Part of a small language model's weights.
Size: 13 layers, width 128, 4 heads of 32 (2 for keys and values), vocabulary 8192, 3.29M parameters.
Each number is 128 + 24 x the weight over its row's rms, rounded and kept within 0 to 255. Layers, rows and columns count from 0. Numbers have three digits each. The size before them is the row's rms in percent of the matrix's.

# layer 2 MLP gate, 320x128, rms 0.0972, rows 216-252, columns 0-127
082:144117100112197174163136113173131117132122134111150118097155123106136125106103156142127115110078089105090135149108129098164113153136105140107122096123128164112130117115147138154137180122160154134123113155133145110125099147098109095114129107124079140141158148129152116124133128141150132059134129120150149178119157119145100150134126125142139156156136158144134080106152181132100086141085
084:123133142167148130082141180155097132163129118127132113124124081105117136142134116114162135123173138160151102164129100158107104117095162125107176138131104128124128129172103120127149135099144137155160131140132087112131152155144124120140129145125171112145153119143149125166083142188168114112118141134105106112082124121112148131146101142159201165071107116140131159120142151143130106116162
085:129116126086132145130136119113169151149104111112113152116118118111136153085111122180165110176094139088167135127124125105121107145088071113101140117095104134168110110140146136135131194134157080155139159102116078132146129130120111136118106127117066129131133116124150121127157126167107189179086106138143127129123128118088121166101138122147120131134149127134141118129139168143109104144100
076:144122150140127140118126114111122131117148143124128106122131150169113141154109138132090129086127119126092156093117148130145120094117105168114138112069162159120128148143100190144106124089120130065151101135137101141088118136093114142139107148189151155141091126106134129117153157112133061091146156128120166100162133114125116143121141150125107175111136139098186116139107126122119120162166
085:110185129104071115068157134088097130115172115114086145143132144135099153119148160149105148123133157141159142080128163131178118154127126131118112176111116118148137161132125132176175077088130077147135104145148117120141107109145140105134129094104103116142136095132148107126143126123101103122142144109118121112053109120105138178136113152137120137136110129129103144149129149118134114124104
088:124152152135115150071167139102107167126156159140153109086135129143100133151162112092126130123127148120154167155135118172125157140144136123159125149101114176146125103176124148135123087122132127090104128129112146095084137117151090089127088117156138115122117079149121122110148142151125132125152146125122100088083067120107124139123091102141122083126125154143080164142134141110155092110129
085:127109109132138107106083162115100102165151136109130127139140111121150155112161112178147119106164130129131129113109129119104114141082132145149131140122103165160125057116134114149120120106124127128156129158059182087127131124113135145107139119119122122107165145124143122112113112191134160148061197135117144139149090121137149101106102145126146126088144123157141114089115128168133118147118
111:098126113128115102168135124097176084107172120136094093162092126179140117115113066173122099125102128127103168140117154122112097168136120115144125134099114115146124136118101097153153148143111099120131132131148129130134138129172153143119066124108131115127146117165091154124135105140098214135148108120144156148081132139109132113110135135112162111149128124120101135155132136103149095136096
071:125140104096128134107148119087103158128139127148143112124114127111155126151135094116137087133127135125128136160155167121119152135111125115123123130138156167111086111110138151117097123132114090096144157164140097121086094088115201129111123158157126141169141100144125125097137174126109150152153150117142103096138120130080126102128168160146112124076141144108111140162158095131141111053172
119:133165176103152127161143106140106158114126138131106081124085159157159116118119123136093098148133155127163127109104126149144120085131206115110117176168115133107124123149148149121119107193109157122097124165120106120104140144119112135122062100099137172110100167152139113121080107119139162094123102098137112097120132130144142127095124122121100139140150111110128145124112105152103141148120
113:157156104099141120128125130117139128150165144127091130123093126152113153130162121092091190112113110139146124102122150138129161162177175176089108123134107136153124151139158091128165154120128137135183127136075168129124135144145142076116079129152107110114170139106123128136120135132121154108140125134166189119150127147140142109126125125090125118161119153149104117107135156071144148101126
080:136118154117107111132085076156171123131142092114133145090118100153145139122109103061156111125131131108174114107176136074071130105132141129137150157158096143136153097119113132105150122145114124144125154107163107142122112087118113113093132120084129152139096125090120111125119125138135147142131084079146098136120092137142161132138144126173166118117124159098153135157139117090132123090159
109:188104135097135146084090162132160090120125124094157099177097136143138117120163108142140136122174102129177095181148115133118113116163123161116114125113092127102101129144135064142122126075121129126126095134149110124155146165162108111099129106121137108125143105096141102151128149161138145102138131114109141084148121100163137154173119124137095141119080149137108127122161127122145139116111
098:162130153139153128119081184152115159127129076096135120102119156163060158105113124087116124084164117120134142144145118114087099162167117119115097138124111132163126142130136089126140120148079106146133110131119155125111157135094114134124111117109118119127109118093088111176155129187141138142138102067124171118132134110173120126117148108135136128131124171131126131106103123119122143115177
117:172089109095115122107167141126127095172120133138117141140139141143124158074124161126130125146172148116156127167137149112150084098145145136106093130097126135110136160107139143145117145136084132079107091142134133166142128113150087085126100116148113120090095126111087144105134154158124149126121127131121173099121129116143102172083145145124121153090087126120143157083115124112136166177103
095:169142166128124139164116142155118137173149134097116110102100118103132126150160160145086168122143151088158115151085132122156100126168125101104129152170098091155132174125148166122135150162157178130107162139142131145129130128142087146115108104100122116158145145165118160099152124153140114113125127076185134140114122141147157150128101117160127120143120130120091163141134121105085123132087
112:129122123174161125168139126108120097140144111106172129116137141156169133086180126099111102136125169119110110131102131087145089085109135146140142115153140084099134125152119127121105133124120160141133119113187140169142124153118137101109124101139127147128092159049146100145147134149135117154148158137102125131165122153149122105137127109159122165121081144104136101095146072127132130114086
101:142144134120126100148118196119096105130152069127146082154102122120128104133145098137167123131117146135158168110110118133117111103152095131101146139114127098113142147140113137146132137137134151172141146128135148186134123084100134169118159132139075139076111148059104148152141152134107127112107096116131157120128150110175124155117139126096112087125102100162146118098119131091121106095151
111:121149087112134146131177148154144176178115127133142125071121118124130115117115133148088132122141166157154143145115139095112144099156114094178116145118124145133116173131086129150112117115097159125116129096134092160107128125076125143126167110118156138118151144194160160112143096136133132107108155134163128117119113148095149139130129099118108162088156182083120137151161130157111125113117
115:129109146084122115104144126153107083106119087134100122123117115118131110127164096137161137130130160168135075149142135151114087149163147121139172164145136094167099111100147123154184156115172122132096155142127139117080115134112125111111119089099131132100132112165108092096153152140128047104104105134104146146140155137155143140140155119136155183118137114157102114119143123133127127139127
083:067144119081137156150106127126121129167177124155113127114125149150132151122157112149129078131131129131097148100144146136159148163117158120121079156115082110137108077125108111104113156150083131121134175099093168107077137084166129140149131165141111163137113085100134102138101121139139144128131140122154132110096076148123133109133107150135137120088114151123128113127156115113150083121144
099:137086109131128142151121154192130125088144139146101102116135119123094132128121136109159101103155103133132155137155149145107150110145145088189154162126099135123136125132184099160105101133077119175129110179128143138120161098074120150109165140155115145140135124151092104132127132145165112151173138109116168123136136121125114115136109132105084133154130150161097115124127109115064139114140
112:127094084109148122097174122188093159136161103130154087134144113138134160126126108144117111124109157104147078138158102130127081106128141096095143181090137129120131090143131125199150093132086097135134123123169141123107130093163128104126115145134115150122113131117161080155120119133135128121116151124115139097136118143148136164131114095154097126099167114099142141133113083124088124152119
079:083122130160129136124096136127103087138088104123125122123148153096113115122100100144138131113107106140149086136117107137146100098131113153164101152123103106152140112122126145132087092108141163131129106081105142140068151101145120125180091102103113114113135136118172103122123166127168168125144158133138181136165121149120110182151142183127137169132119158107117156128148136101131117145080
094:095108120167109151146111110133142165166101104156160119093137104140154156125170120096132130147155093143185124084086136119117111110111120096148129123101136134164132115098107155121105108103107135139140111135065100119156165124175128122151159160112135123116058114116088158134091133135126094120157135098115138118134128117086126154125148171103124154116142081133139136126161124155140110100141
133:123147122090154126124113118150098100135117128126140125133104102131148148110169155157089098120152143151118130106144151096155158116102117125095096124120085171135143121147161161153177098134132111125153111153115145129137167133094114096112148127118101138127124096134060138082121108172082118134138147079153114133117091116128158153103153116087139121087122143103092105135150109117116183124082
083:122144109123102130096146106135074113112110141133129159189142131144165175104109146085122129086117121175094185103134130084168108123139159138163127129153148130118166115099142155115151116122140096131112119125123098119104111137113114164120137104108132100164073113136139126168146165115077120142103103127126153133129139126138114102131107178156145066137137099113124124132130101125163113155108
101:173115147137152101142148148140131073142121119134150132151141119136168148131149155121120106090147114136117082119112136131148143120097138157120161145108115124146064161131137140162157143145071106114136119148107077135117129098108128118147152140126113125109118160118139126161117126098086116103125102167107168151176144086126143167058143129115096136085104099115130129112129084163100109110133
099:178124111147123149142127136143089096173110151122083086081141113099132091081123142093119170163151126141175116086102098134120122130121118124138103102186130110139117133117124172128156128161138132128136086157119125136155103148120124113123155092127136105154204133089103146128140150104139120096092086151130148141115133083148140154111104172108126112133136133141134132128135135095133110154137
078:122106126169132112093148108128160107118147132118146103096087126107110112122162095094123172112163134144158091118129122136116140142158123115112113181141087079178134112162132142160162071156114124137163127096101085112157118115133154127119126127130120102153135136129140124128147085148154122144134074105148163125106101153103140086126137143163135109089117139123105153142125161096116097115184
121:162134127112133112161120162134111110089138126147123098141148128131099141084128112127138096161155108129134146164120137145096095180135102126152151124143111118114102078108145133161173134136146120176088138148144153117145120142086114082109116107110109174129138154136107148137197098116140164053101125115142147128150130158169115095130120100176108143137157111125141117090148108129126113126124
077:148102115078159105134150093067125171124116142152115111139117111113134091143133156133139122115127115118124096140126132124138142130138140168137130114101122125135159118166145137134101113119148168084121153134128126137134099111119094184079108145115117113134139119105112147058093146142165114154151100213143115109121121113174173148137175093138165133133137109123119159114153130152119116161144
122:143162122160118124161101116154131152104157126153132100122137115150130112124115134128103117147124186109142211129169109127161127161084085099149118145129138170116141153111144145153156127146130131105120134114139172166126150094112168142148101099126147105081105135160154139132126111096121088124151157089122136121133133150147115179127120171123110134088162124152119098126165142085153103108142
084:093101127148110170092134133118128136096098100124129119156135089141122172164141141097157149070134142127130159143137077182137084144158121104095151119122085097125135140153111154130139104111139134102146179114121175111119111130150095133145097178160095104101119111107139130126129140152109126107120148113132145107119098139127161147165109078155144107163119075159129103114135133115129101151127
086:150091116129082108138094115101114122102094118171143123164144088137133094143166174145089117142125106153143091139162154143155157128116118084144159119184127135153153120096133095128114143095133119092123119128118110110150113161150139183122143126174099135106127135151128133114121121115130099107157121140108117123116156126123144153164144112133055106154099106149106139085129122093098157092121
120:120183117114140071150115135122166093133141117132131155126103129115171109115135160097093129097128168129168116129140133134105135145153170137190126162131139128113132162143108107160128077144140183123102048091090134127139124142138118132130085101146109146148096122131124069135096141165111132128122130143106160124137107148143167133136172141113159102153151123134120120108118120125123134102119
129:122128168131109114103172102165099110145108120120136099141102106143139122092147143128073067087148169105150136103140126112112109160091161125139166123114145126129130124110096113166120169119096077118158131132139156143100123104090096106136180138152151128124101116143122097084138090156098091160144104128105121124139117077148161134129108104138109136117158130125138089096113114127145167129129
# layer 2 MLP up, 320x128, rms 0.0927, rows 216-251, columns 0-127
090:091113105122085150105118130141156120110156095143151113162104103164099154172166097118135087144163142137177094132149138139114163127128159109176118162155133097138115135141105103144150107094094120126089132102137109079141130136124141182144146152119179131096092122129115138109114119107122151165139168113107133115107116157124166084135141111124092117121127133133091178112112109142139140093139
096:116135100134137111129118132152143134133117158077138124113078127129112094132171107118132144136134105139128135156128081142113151147138146110167167152152154067119116133133149156135096146090110137130134154111139153154123157186128108150146129146117104143060141114121095130150087113128093130140124095166151174107166152081145116143144126143047148118132117161142143114137127172126128140110116
097:138125149127146141137114144134130105115112107107141073092130168129072151137155135108121114104159146124129145131136103164138120146147168165139094132149087175105142130135168089081134116116108158092095135162151175096128154131125117114117123098103139116136123106131091179131136101126147112077129150093133084090122095112159133114124114089153113134164146136115096114128083126114135139069128
083:084118139153161128111159122153138159112124093128147104081116163160122142103139117125150106126150187143120130121147156126144122152104141095133118122095138152157111103134153166075160073141095102120147132115137091159119141113142169097153154080141134127093135065125088120135123100138084116136164133115126111137147111150127127099130100148115152089157159171110154159156123113129122132135157
095:150125130153153100144102111143164119131137129166141118129143078126093121119129120076096110140152093147137112100173127140175169138097161132118078154145145103165098144151143120195109121108120121132121101136139144159146146161168154140122132179129140138075116133103142086173099116114127113150125132090109135124119118141088090147110093101132107094085114127145136123119112146087128106130122
103:119104132118118160097092141099116117128132149098112151123099084140129128145143131129146152099082125136103095118131157108137130141145108163111157123102135136134150097176160194119094107134144140124169156135089130114113116112153102078152143064106149107139145116103115125136118109170120155143127129162131121148089136072147135140162106138160144158125123145176106150180164152106136112144101
090:125162067152126099151086143112122120121106181107115122098140101070113128119112147188080146100120113144132107122114139166119108153125144126150165129128140117171116100158112075158145119151147165133106125126122132129129120132116114111115162100147132126162132158136139104106140125152145102139132143108131158128112104140105149096086122144129107126098119168123085155105088152142129184158182
100:096131160130150115169150126110127162137104136105095105130130116127135160121144129136137194112123140136131136106104137095171083118116102166132093123150136114134147160135145105103112104132148169110104147135167122128132105110121132091110098107149158120123084106108118117125128150148117174180115115142184051134167127150120121111158098107162106156141155118135139169120144165178133143127106
088:123137078095122135148096121135105129155174150168136141092123127115132087114117126130098080133149147099126178128118169118150142131100147137152094104127175145134162139103108162116150102143130111133140121136147113149115135134132141108116126119065143157172154119163097163136103135100117081096143151123161096164120143079131122084129138156163164097145165133124147157172132144099131129126112
112:127114100118095122162153153111141101094139135173170148068162137115103168144128127104129133161118097110108132120128148114099130131144130149150167093124120133107166130144088185126157098081136106163136068130125164142116097069130152135089143155156110170152144087142116137107140144152145123153141152098120129121101120148112128159173155132145143128095110140134130140102109126104115103110132
101:081133121122154138087156096095163106110149083100111160065187120135165121108100150130108130134117131144136163112092133118139104113085124129126114141075113070100121145117127117132133126115146120118150125120103082130100121113117136145139146111167136146165130092112107105157101150135144111119097105142111130145100118122092152129108140103129121127074139097122148139146134128189125063119119
095:121150153104171106125133170099101103135108144163119100136117154089112123112135126139149121155116135097098139186087148161169122153113117120102103098139132163177082162182177117154158129145116140117142096175102138109132138136109163133180079111133116116112132088136111129121120136123143120114118139188130145117131137143099134094124087121097112145137118093122107161132105170137132136120129
094:120166148113163151109139118103145115130107131143127149087131145164081135139153143103145098110138142130140160118131147136132136133121132111145088138144128156153132157171133154100153164087103117151137128097116163136162123164115111110151100130126095140121128159173138165111116090146078172136086141133174099129094095135102139107078094116110155140158146148123117126148131198138148143105085
098:117128127119086137117151101124104113163166137194139121112115106095165118134139097125097137173113117094112121103104120148133139115099160105108165113133114109137121120144127121162144160111141141154153152160144142151175118134129142070123098160162112143121126124169162120122077149071126119151146176169111107114138108148119148113166108175149119134106131082106098127148149134128168107114104
103:116134089122118100122148112153099102152112111118135138083137101100141092138132131182121099132119145126089106160115143123115120197156140120136133150105133142151125071127105096130125127123095127109101146079113120113118153141097090081132115067123173129120165124106135170117140144104152140140142143121141137114099141108127174130189118118132144136105121147126101144167124156120152067133160
098:158124077117111122160144104125170189128132129115146125118115096123097081105117136124114163143144128109139160128128134144098152145095124135149090100096103143110133136103167136097124099087103109162179134121089142168145156105101122139130107177155117117136123153162133128165103109140171119165133125094139111094101123103078123124104167119133169109136122157119069110131148122119126119103131
108:106144155095142109127152099122108069086122156143122141138096116112073192139121116128145135119129121106157123084128124105101123127172153118135147088148133159124166132122129151147140113118129130109089124120148152142126137115146106169143130134078099143156108149132131144122157163183094110156117139144107113111069122115145123126103146174149116151109139122133080084116166114136147179124095
106:154122122100124140099135129154113112082137137099141107135128136173123130137151137119122108121165117119115095134125109089126142138129153094131121158132124114124141086122097115136170139102104118080164167098117107116089151160146159132087148122130132094134173118089127134145165153150135161048160135134189170154137152135130142131111151160079131169126102112096104169121149110105125137136137
109:114106175076166132101153148130120173134093111145114174116150111199135145123117136122107114069107129131144139122119144121134154126176120080121125136154135112130108116129106092139098112169096157129134112100101115167100153123106125145093136153171131105075130139171142117129115165151137140111096129096151144149169101122121146135116126131116112083130116133120162097137144109118080147106145
110:137162138127128122113192155152129102120114159132144156124118129139094084126178116133109131102140128121123085107159147093109101148185173113169167136170124100096099124154129113122147107147165110162092111121074115119105152121129127106123122105112123164129110116115050094109133148113128144128128133150072155106166143134149150130152119129153124141140127156133098114126120132182132135122127
075:098132121061147146188124133182120162102158139151121109129140136127127144165117125129121109103094134134121136107132174104121164128116079124124124130119101110116142085115121131100111139164121173119130161116144162152098124109110131142131144118155102174125107113125171158105138159116203121061118159115137096127129119140156131134132103156146108147125129179136149111123145126118097101171131
104:128116115143122163136144114100134146130135129156137136125147103122123119130177157092064121127104180120114098114135135148124140153096129146129150098090131120126130140132109128130128136113145090110113090154119144122160141100153129134127087160111130177115137112130146154138096139075116091144182122111119095098117110185116187100133102129112123092131132069118125108081090180134139167120147
104:123146100123157087140123085144114124116101155074106122125162137135143137107131138161144115166078116134134084145141141140144116117053109142114115141143115109088141142136126114140130147098114123140182106156198091103149181125177146108104119131136150129125148119097113125113131136137147121141162121176124102135102124154141122155143150136139079098097105140146137116133143129099087148148177
099:101114088135138104131058127132104071124152123095096143135172150082117091117077114140145115092112113137141127145134140158143136109128111159131103145166116102132183143105126090116108134127132130153088133104098108130129131139137134139162098131089146128132104128136146100100140193145101144136148155149131164134144102158139082130147125179124118180125135145117096146137119150157132115125085
095:154108148133146141086142130082129157108080109138170113152104114104080156151135142166124122136124135086158136125138154155132078106120144131143133112113155129169094076122135080190134164125126153160119150108142135123155107109094159155128127200134132126102128127115162138150164090146135162150151143125125114104163161147127105106122140112150127152097149120104170154122110125133107131146128
118:125127145097135128160122145139145121100134151112112125124137090124097124110113136113113145105100141146142085105112126106145112141072131178056111150125144140104091136120145059107115146122140108118128102151137119136095090089167138084144085108100104119092140100125122079131129111175106096133088111101111159124091125096140129141089167143149129121149119069122134135137152138129134159113123
087:146148105110106095102118154108107151152144113187134129135105133119144116175143107173118137117120187126166143117144112157125120148152110126103109134146129143167109151097118141137164051111142126158119132136161117146129122112128170151129170105146119126123156120144098099112126132102130116158146142162122108104097127109122164147166127130108147114096106140069113151154132090069126153078118
094:154090132122121114151096114152129100118137178148126147109091118098156187145102115143120123154100132097173108079114100160161138141138113151127107168139103145108104185113129095159135154134118118106131100149124136125171136101158129112097143131151129104167120130126124125164183129145115138125099151156164113154126090081152150156112142093158095162150097123117114089122129123128104129122092
100:129155151123141107113147144126158104137159117123123129131137130127108117156109102160157150094118139136130128188144115105151115114137189124117143146143137129106109114155121118107115115103140088106111164132191108136153116128156164174114122185122138150134103120124106151174119102106103142163118137140119158099153079160154160065150159123174132142077088093140104129116112138119150130100153
084:124121157168113123121157114092124116111136130141145124130119151150157124169125154116131180101136109146129135120123123112116099139156109119183132147140124144107124105172136102117110142122137148153152157121084131094106097124114111099148119164123105075135127105134146139156165097116128156175122135129150118123114111102108132133086156146075185165133186194170109108087121147150135129166134
118:146150174164132111117090143131130160110124145105106118080157128125130124101070185109113129115140135124169179148125104128130134148173079120137086105143109146120124125140174166158155171133192121153131148162137153119165123124118127124111137088144124136136155144124106141127163113137154160112112101086142115109106097157146114165086106116146151092134141119132142134140111173138102129116130
082:147079139111139111157147117103123138132073149158149150120117125132107161110123103136128140063133123092187152171130139137111133177160083115138138125119129115153145133149164124136119125128098107161133095109148106194134157149144114105181103164127156116149124099117118121117133141129129122113177106117114106126096132111054131123096123120161133119135120145123084118171129108093115102114119
110:120171142116117110150112178117082111128159148106145109137142179141127172145128124174121087166093107134138075118117126124127114131161181130115145123108097111151129113093138154165143115098133146141154124118142100118125067096130166099111143157131128152157130110072136109137112132108119150119098136121115142146123115152140146074125124109158100140132119095086145102177133121177099120122150
087:129054112152105111139137104133135133120101121100140134160119101150145090110158133111151154130085110137153155120128095097102179163142118133113149130102081105149151085122121137121124096122160146122111113121111111099114156109158115154140124122163134105085130109097166149155137090125154111154141117150128162159129113125121090168159141124075106103116122158129119143140137094085111180138172
090:126088143140123155170118137120120157103082116133110159157144073129109174133130131123179120116157141134186147147142168171116134156129161114132136145165105124118176148095122129141136092106129114152095125135191129132137159120136138155101158153130129137092128123155091151136120168066136139156123140101146100143117113153102156122108148122088158155147115152113130146097139127109125174104127
106:103098103178132138139121066130136111107124108152133097127132149127130102136125122122166145107115151103128127142143129114126159123142160151100153125117147120137114151161140167154167105145116149094157125132124157113108090116108116091109114124153103117089148122130185084116132062115096122168121110114157144128105113098109147193123137147143129097179152117118137138090160167097082116116103
# layer 2 MLP down (transposed), 320x128, rms 0.0912, rows 216-251, columns 0-127
081:142122139155159144140121133121117166137120114125136121116182163121167082000095118141158130131107124113108159157132120104133107150129130159104129111123126130127120113109131161091127140190146122113157145127089139097111103135121145147121106106111122129158140142107153130141120147146173131117122107124167100142111125114128085146123135107145147117122123160137124083150157119117108113145110
084:151158148118154128115136149096125140073087107119098115108131145163143108113088152146154087139120140075097105151106107121136165088137106158117080120084117127123116116099084114094112177145118118130163120123092149103075114085124101095128118106097146151138104113102149113137159128164116102107135106118111136102168113128130122143109125141158135125170132172094120077119118148137142120140132
102:137150152172166116154189098083155147140103120128117088101144094125141132118121094113155114137155128096135182097114125133144096161143143110149097131138124123136118109111157107136146107157108136159096131130130135163110155101133133103116104121106158129149145125138150114141131129188129121143094095147138096164121107116120100103099093099174182112090111177145131094120088156122093117128122
086:159182139123140166131137153152107112107162130136147159147162140124160137074084160149122127084109092126098131137156149117175136096094094133097142147117120141118118141169132130135176142115133139119155113134114096127086074115083080150125174112098125122179080131126161110121158141094153117130123157112129154143136145127143102139098135116138131131145148116100113109160156126127125109151165
102:118083150163150135161152143175153180133126122115143099107143061141109167115182102127115145117112092140141109167168125124135180147115161085156070172132115118144111136143120083141145072105131127131147118160149107096109133134116156153123116146097119123132135124089119127124141131146136140156131128149120118155094163150134141120114087135100143109097127109089109169149140111120144116121133
099:140135164096192140137124114125141146135139123100110116094125185129120138244085131163143136116110115095108100129136088113155138128093142148089123118127094133149097096126130117136106171179112093110137118114106122119110125111124148108090097107138145122136127111134114138118141124165119131119098099148127131141128151135148111131104129096141104119142111147102156074110150127160163101135111
086:120136097127091114156108129160102101096133127134133131136194159162131130165141155100108139110122100105114168178168118107152147092175125148185158145118159125069148165128130126110100116151138113120109128105162118116130157158115139120141151117143153122114128132127130136169139163106109121094161134114098117145128178147097116145157176119145127113102118161142114132106119088123153097154168
099:105175116112135116165106144149083149135130110092132163139140101130133139159152125104126143143132153135119125145125144124149063120104158169112119127152123155140124115132153157104120129152186127142149148181111126093127148126080123138153116114128142150071174117113124129107084169062132160133142115114105098167107138153153106116131106095163104174113129126144132140153102102153139135151093
085:151164151132187136116074133121142131127101139152141134127114177130146075168105163132088128100098121098132114131122127133147150136113110144139145120083111159120160146170135108147111145220149131122143124146096137123108133084107065119127104130125115108160119134099133145108146126125149127097115126085138142129122135087174106152128114111147141118129125130105133056123143156120131137158127
110:134129141138122135115133078120106137143150110106128115208100121147120094053105115093154136098144134102133152168166123156132117122120122124108125165128101123123159120117119105136102144186142147070110162125164119119124150124124085127136133099123139111155159169114143106146104124105116139104119133126136139081156104136112130095139073129118109152171145108118107155160127108161147171157146
101:061165126138158147163144150127144134150142148123112130136156136143097127089123091124141165114090113095098137092160134149095142124082140082143136137173132126135133147134126127155130148157115175120171085077134128157114188135150116124141113128114150108149098148166150158120106165106108123125129126125114161165132109118088073138102130138158127063145107136117129132115149137133143128122109
105:144159150130159110117163137082127160151122100137120082134136151092117117083128123114124116151138089112131140170104114127132137146109165144140106114151104083170106122164129087115172144153099128121146127112119119084161118090133160137156103104144156118113134133108124102128115161172120154154121122129119100143174106080122135111141072133148071104143142116092117104127144159104122120073149
106:121134165138088137140102128148196146118127106122157184077123086086157117108136124110127132120101116128139126131096107133132112149146123110122119094176119093160102094078114138082101078152154113141108132167111163091144124102146113110120129133155092122160155125135117108082124114126121140111138142142122138135150115138185121105126094113121140170148115103132143168174095121128108129107105
101:126119133135174102134111112097105129134122113110133174128117157121122134000131070140126103102086103109144149117073110109124141136126108125124137140129140117144061102133124126140141144133114101119142135123131127160147102113131123125126136123153093132153147114123139094125088156171122160100130116122130111140139130131115128161120100133151124117133124083095150096139145136127117093077126
108:131177129134160151113116110124060143091115125134107163111100141112133139081122108150105143114146108125151123146117129132092138129148138166148107136149081154149119100132151127111102151085145107122175099158149145103144112106094130136136119099115084099095132155193139164143137125116148116129142144101096072119113155122132097138115157084148095158082143143095125133168157129139130119135154
097:108112159127105142141172107128135117111165124098120117153054110116152151159093107126140121109115098133123130113152143116136135123139143114093149154173132126137123135139114108132130142115158138102108121150111108095157087130200067118132125112173094119144125117120151119108163108093081149133146119166122165158156115118151158158160097150167122085130121130087148136125121172155117117129164
105:143089082080107129124181148159127129090120165147118088102131146135113098142147164164118089093120131109141107117132123120112084144109090127151128167160153144123127113140131122164165145144124091121136124123116108140132134125098105122154052131106123124123144135176107137169131141140096144108106161159110157108132131116089141109108095171124105103120123143129160116116154137126162196120128
107:189123108133176135141171143116157128089159118150125153149166111143184098138120150157185110137157145113146119126141141146106135160123078113163117114096137146142131106120132116148154103157163127160151178135120129159089168126123152127135157177151145140154111102104093153130137126132113105125116112164136151123149138116098132134112170114115137145125154162136053124162109130121115132134142
112:141135143166103142164177125128118112161103124145128111154161151138118091157111098133112154166136140157120102169136163118092105146136141113133162136108104136124145144133117135149104161079112116139121085082127118112076146071119121107161128163081118157086115088172121116120121123109113124138098137113109150102107159094097129125102115127135107114123131096101137149118125128049129101141145
098:127144137122113142139142133139134138091113130105136153109173182140129142231131127146125130131149146090121098144196113116138116176105136138142102156149151149161150124132127156169146168133109125149137108107105118134131104086148149151125161149090152122094112102114130177165081127137099127118124166127093140147120141100119087153140140118147154096118115151122112109097146133103122154132114
091:115125144133143147165138122150146140120112142140148140158145120091177145227122137126117146165103137173137141116162116135113109159150104133114191114156157132141103132130141131121101162172150086145136135164121150160126102161119134105143128124143119122140138108196143097086161150122122156115104098170126121144143128153123071101129155093133129151149155133105135128110112143127128144159121
107:130140096102152069156121151124117134124102113071139107148091133138131102142121123120133144145146139122152165148148152100128130146123124148064146137179122122110108097152173150112162137168100106139120163071162132144091084168139175114148110122126133119109117130124162091126140132121136166164128125135145122210141152104122087151132110100107100132127107128111120126114139134148115101144140
105:135104117131113147128116099126154195128119152136127114139115090109144138159144124131138116096113081146137109156128107085176114100084113116139133155060125133135100133128154136166186105095114144084153119150124092094123132133116121163077117136147098141096155133159161111111157115134123105135109092138120114098121134126152133129113105163130164128090122150073151141172091126126097119119116
085:122061100129098139140131123108123132104144146150147197143130125087119112219128119118153157117105117188116143123124134108129129115116132148157146159122179109122142159106117136158131105109144149129100114106134145118119149126111113147144105146115180116143109146126132147155139120101139147113156192148145151130110148126108141132147163150064159112158167166132129159136138105129154137135126
089:142140131112104121128167120127135141109138113111166117137088139102111102145096115166120119180107116135113108133154146148104142173116145101146142162122128131096091128152162130148178142152152125117128091110141149172128123097111073156130097148094151126141151154119135120103138180119149145133067147176163125122132152099144155131072118157115152100163153140077099101115143139130157151142130
109:128167149134115101096116088133141135159135103130155090164110137127137116213127126091155134132140141113111120092126141135126107119173105118139172099144112103150161141135146133123147085110121141103104127133112121115129190153122126152156130126107165134164117130164115153062122168120134144100123152135136088128156103104083094150162154114188136132097133156139134086137113120138111131124139
096:101120155139167118135125083161075124135137104124132104115139157116138109106088140131152128144134124150146120132156120150148115150117099147072100156095091138131102148127096141061124186176119141150125124158085132087175136113132093111110117104157157127130103149107104155134118154137149125101117137161121113147164118129156139146133155129148132122145144158137153045132116118143106132121089
101:139094107147119141097113151128137114116140141127151164155154143117143100156128108097149090107145125136125122125126093093155112093101090095071110159119149102133156130117150131137182134142121116157149130124160098114143142138137108132161111133160118121160136108115158078118123181100155136125142161154131139117115126141087159114073109135135086065077127083138126143146101175118127150127152
095:126158144124170159090135097139101140140105134103160156104157138113106094037118112128140147131139131111111152109128140129130119109147107105162124122181122152129137149135143138129106143175118125133132113159117100145138146187085157162128144089106152123114123144117131104114147103137140159117101117098120115200102099126117089089114114094165125148108129178107157131150094160140122129125115
101:164165137112101147141163136120119107132138162128150127124154137112111156161110160101086115105116167106116120102108124157130112125179087134128099110117126138100134141140114134125102163111176164106119127133124144133104169113093071130103122161127149127143116173106161182117168137139139096093111174109135110120127167127158129148116127081172142155116123126125146089083131159111157165126103
098:127121105113165135127105129138161129169123105119130137109141106104135146255171133130128125152128118157133167135110145122113128091106137129121116106116097141104110136141143140114086092078103124115157089115134151118125147078127143132132130139138090134162096127139143154124120158126108125144106145125158088132115113106115141134124138130150129142097127124140160150127138140145122142140108
091:126132116078148116132089159109126095107125084121091136115132132114117175138109136131088163124108147130127107111123147118105108134126117151103110115132131149124125096134137144135114131156144111087160144120084136126147055078156045127098112116154112133145139128135131102085162166096135109127120116121133124152151143097187106133152128146145110178146137069119147136107136121165105113114149
115:108107126140103114147133147111098098091141149097181116126099149172117114131109111164081109153170121085142122163145113131154107156154115139089116105124131090112131126114174141139136146139155119135140098118115096111199115116144137143123118115126141120120125114044124101100142167136148143112153122150089148152126140140132153110161146096123166159148126133138104111175118164163132157103140
082:118180126101153120131108126079112150125114137151155118147129145119115115103086149125125122132132122095094120145119076156149124136085123132123133088126113145139123143121145168107095173188109116109173119107134156138123093091113111086095097112135091146135104143123144123143156161135123119136094077108139135145164128112159108112105128099188122098153146148138151078116125146176146132172116
085:107177139086132135145128129094144104144115122128138133120119111104158115203104144147151141136130133107118136161119140121116121148108166157092094097120108184141121132150145150112125180143108128131155175125112140134112103108082086138145127120087097120123090175089163106071113122144129135122102133110114124141120162129181136132172125100171144129104135165106119108122096123116119126170123
116:145120197136110135178170177132106155123115099093164139153127110129111145120136121157131144102149131111128130148173124118100131111143098094108090130143145147121138120100108124142157156085159154131134152117080153116125103115086103141142163117099139162137134136119112152178132126168120146102110158077111135110116147164113127103106135070073130148106164138140110137123099126113155152151115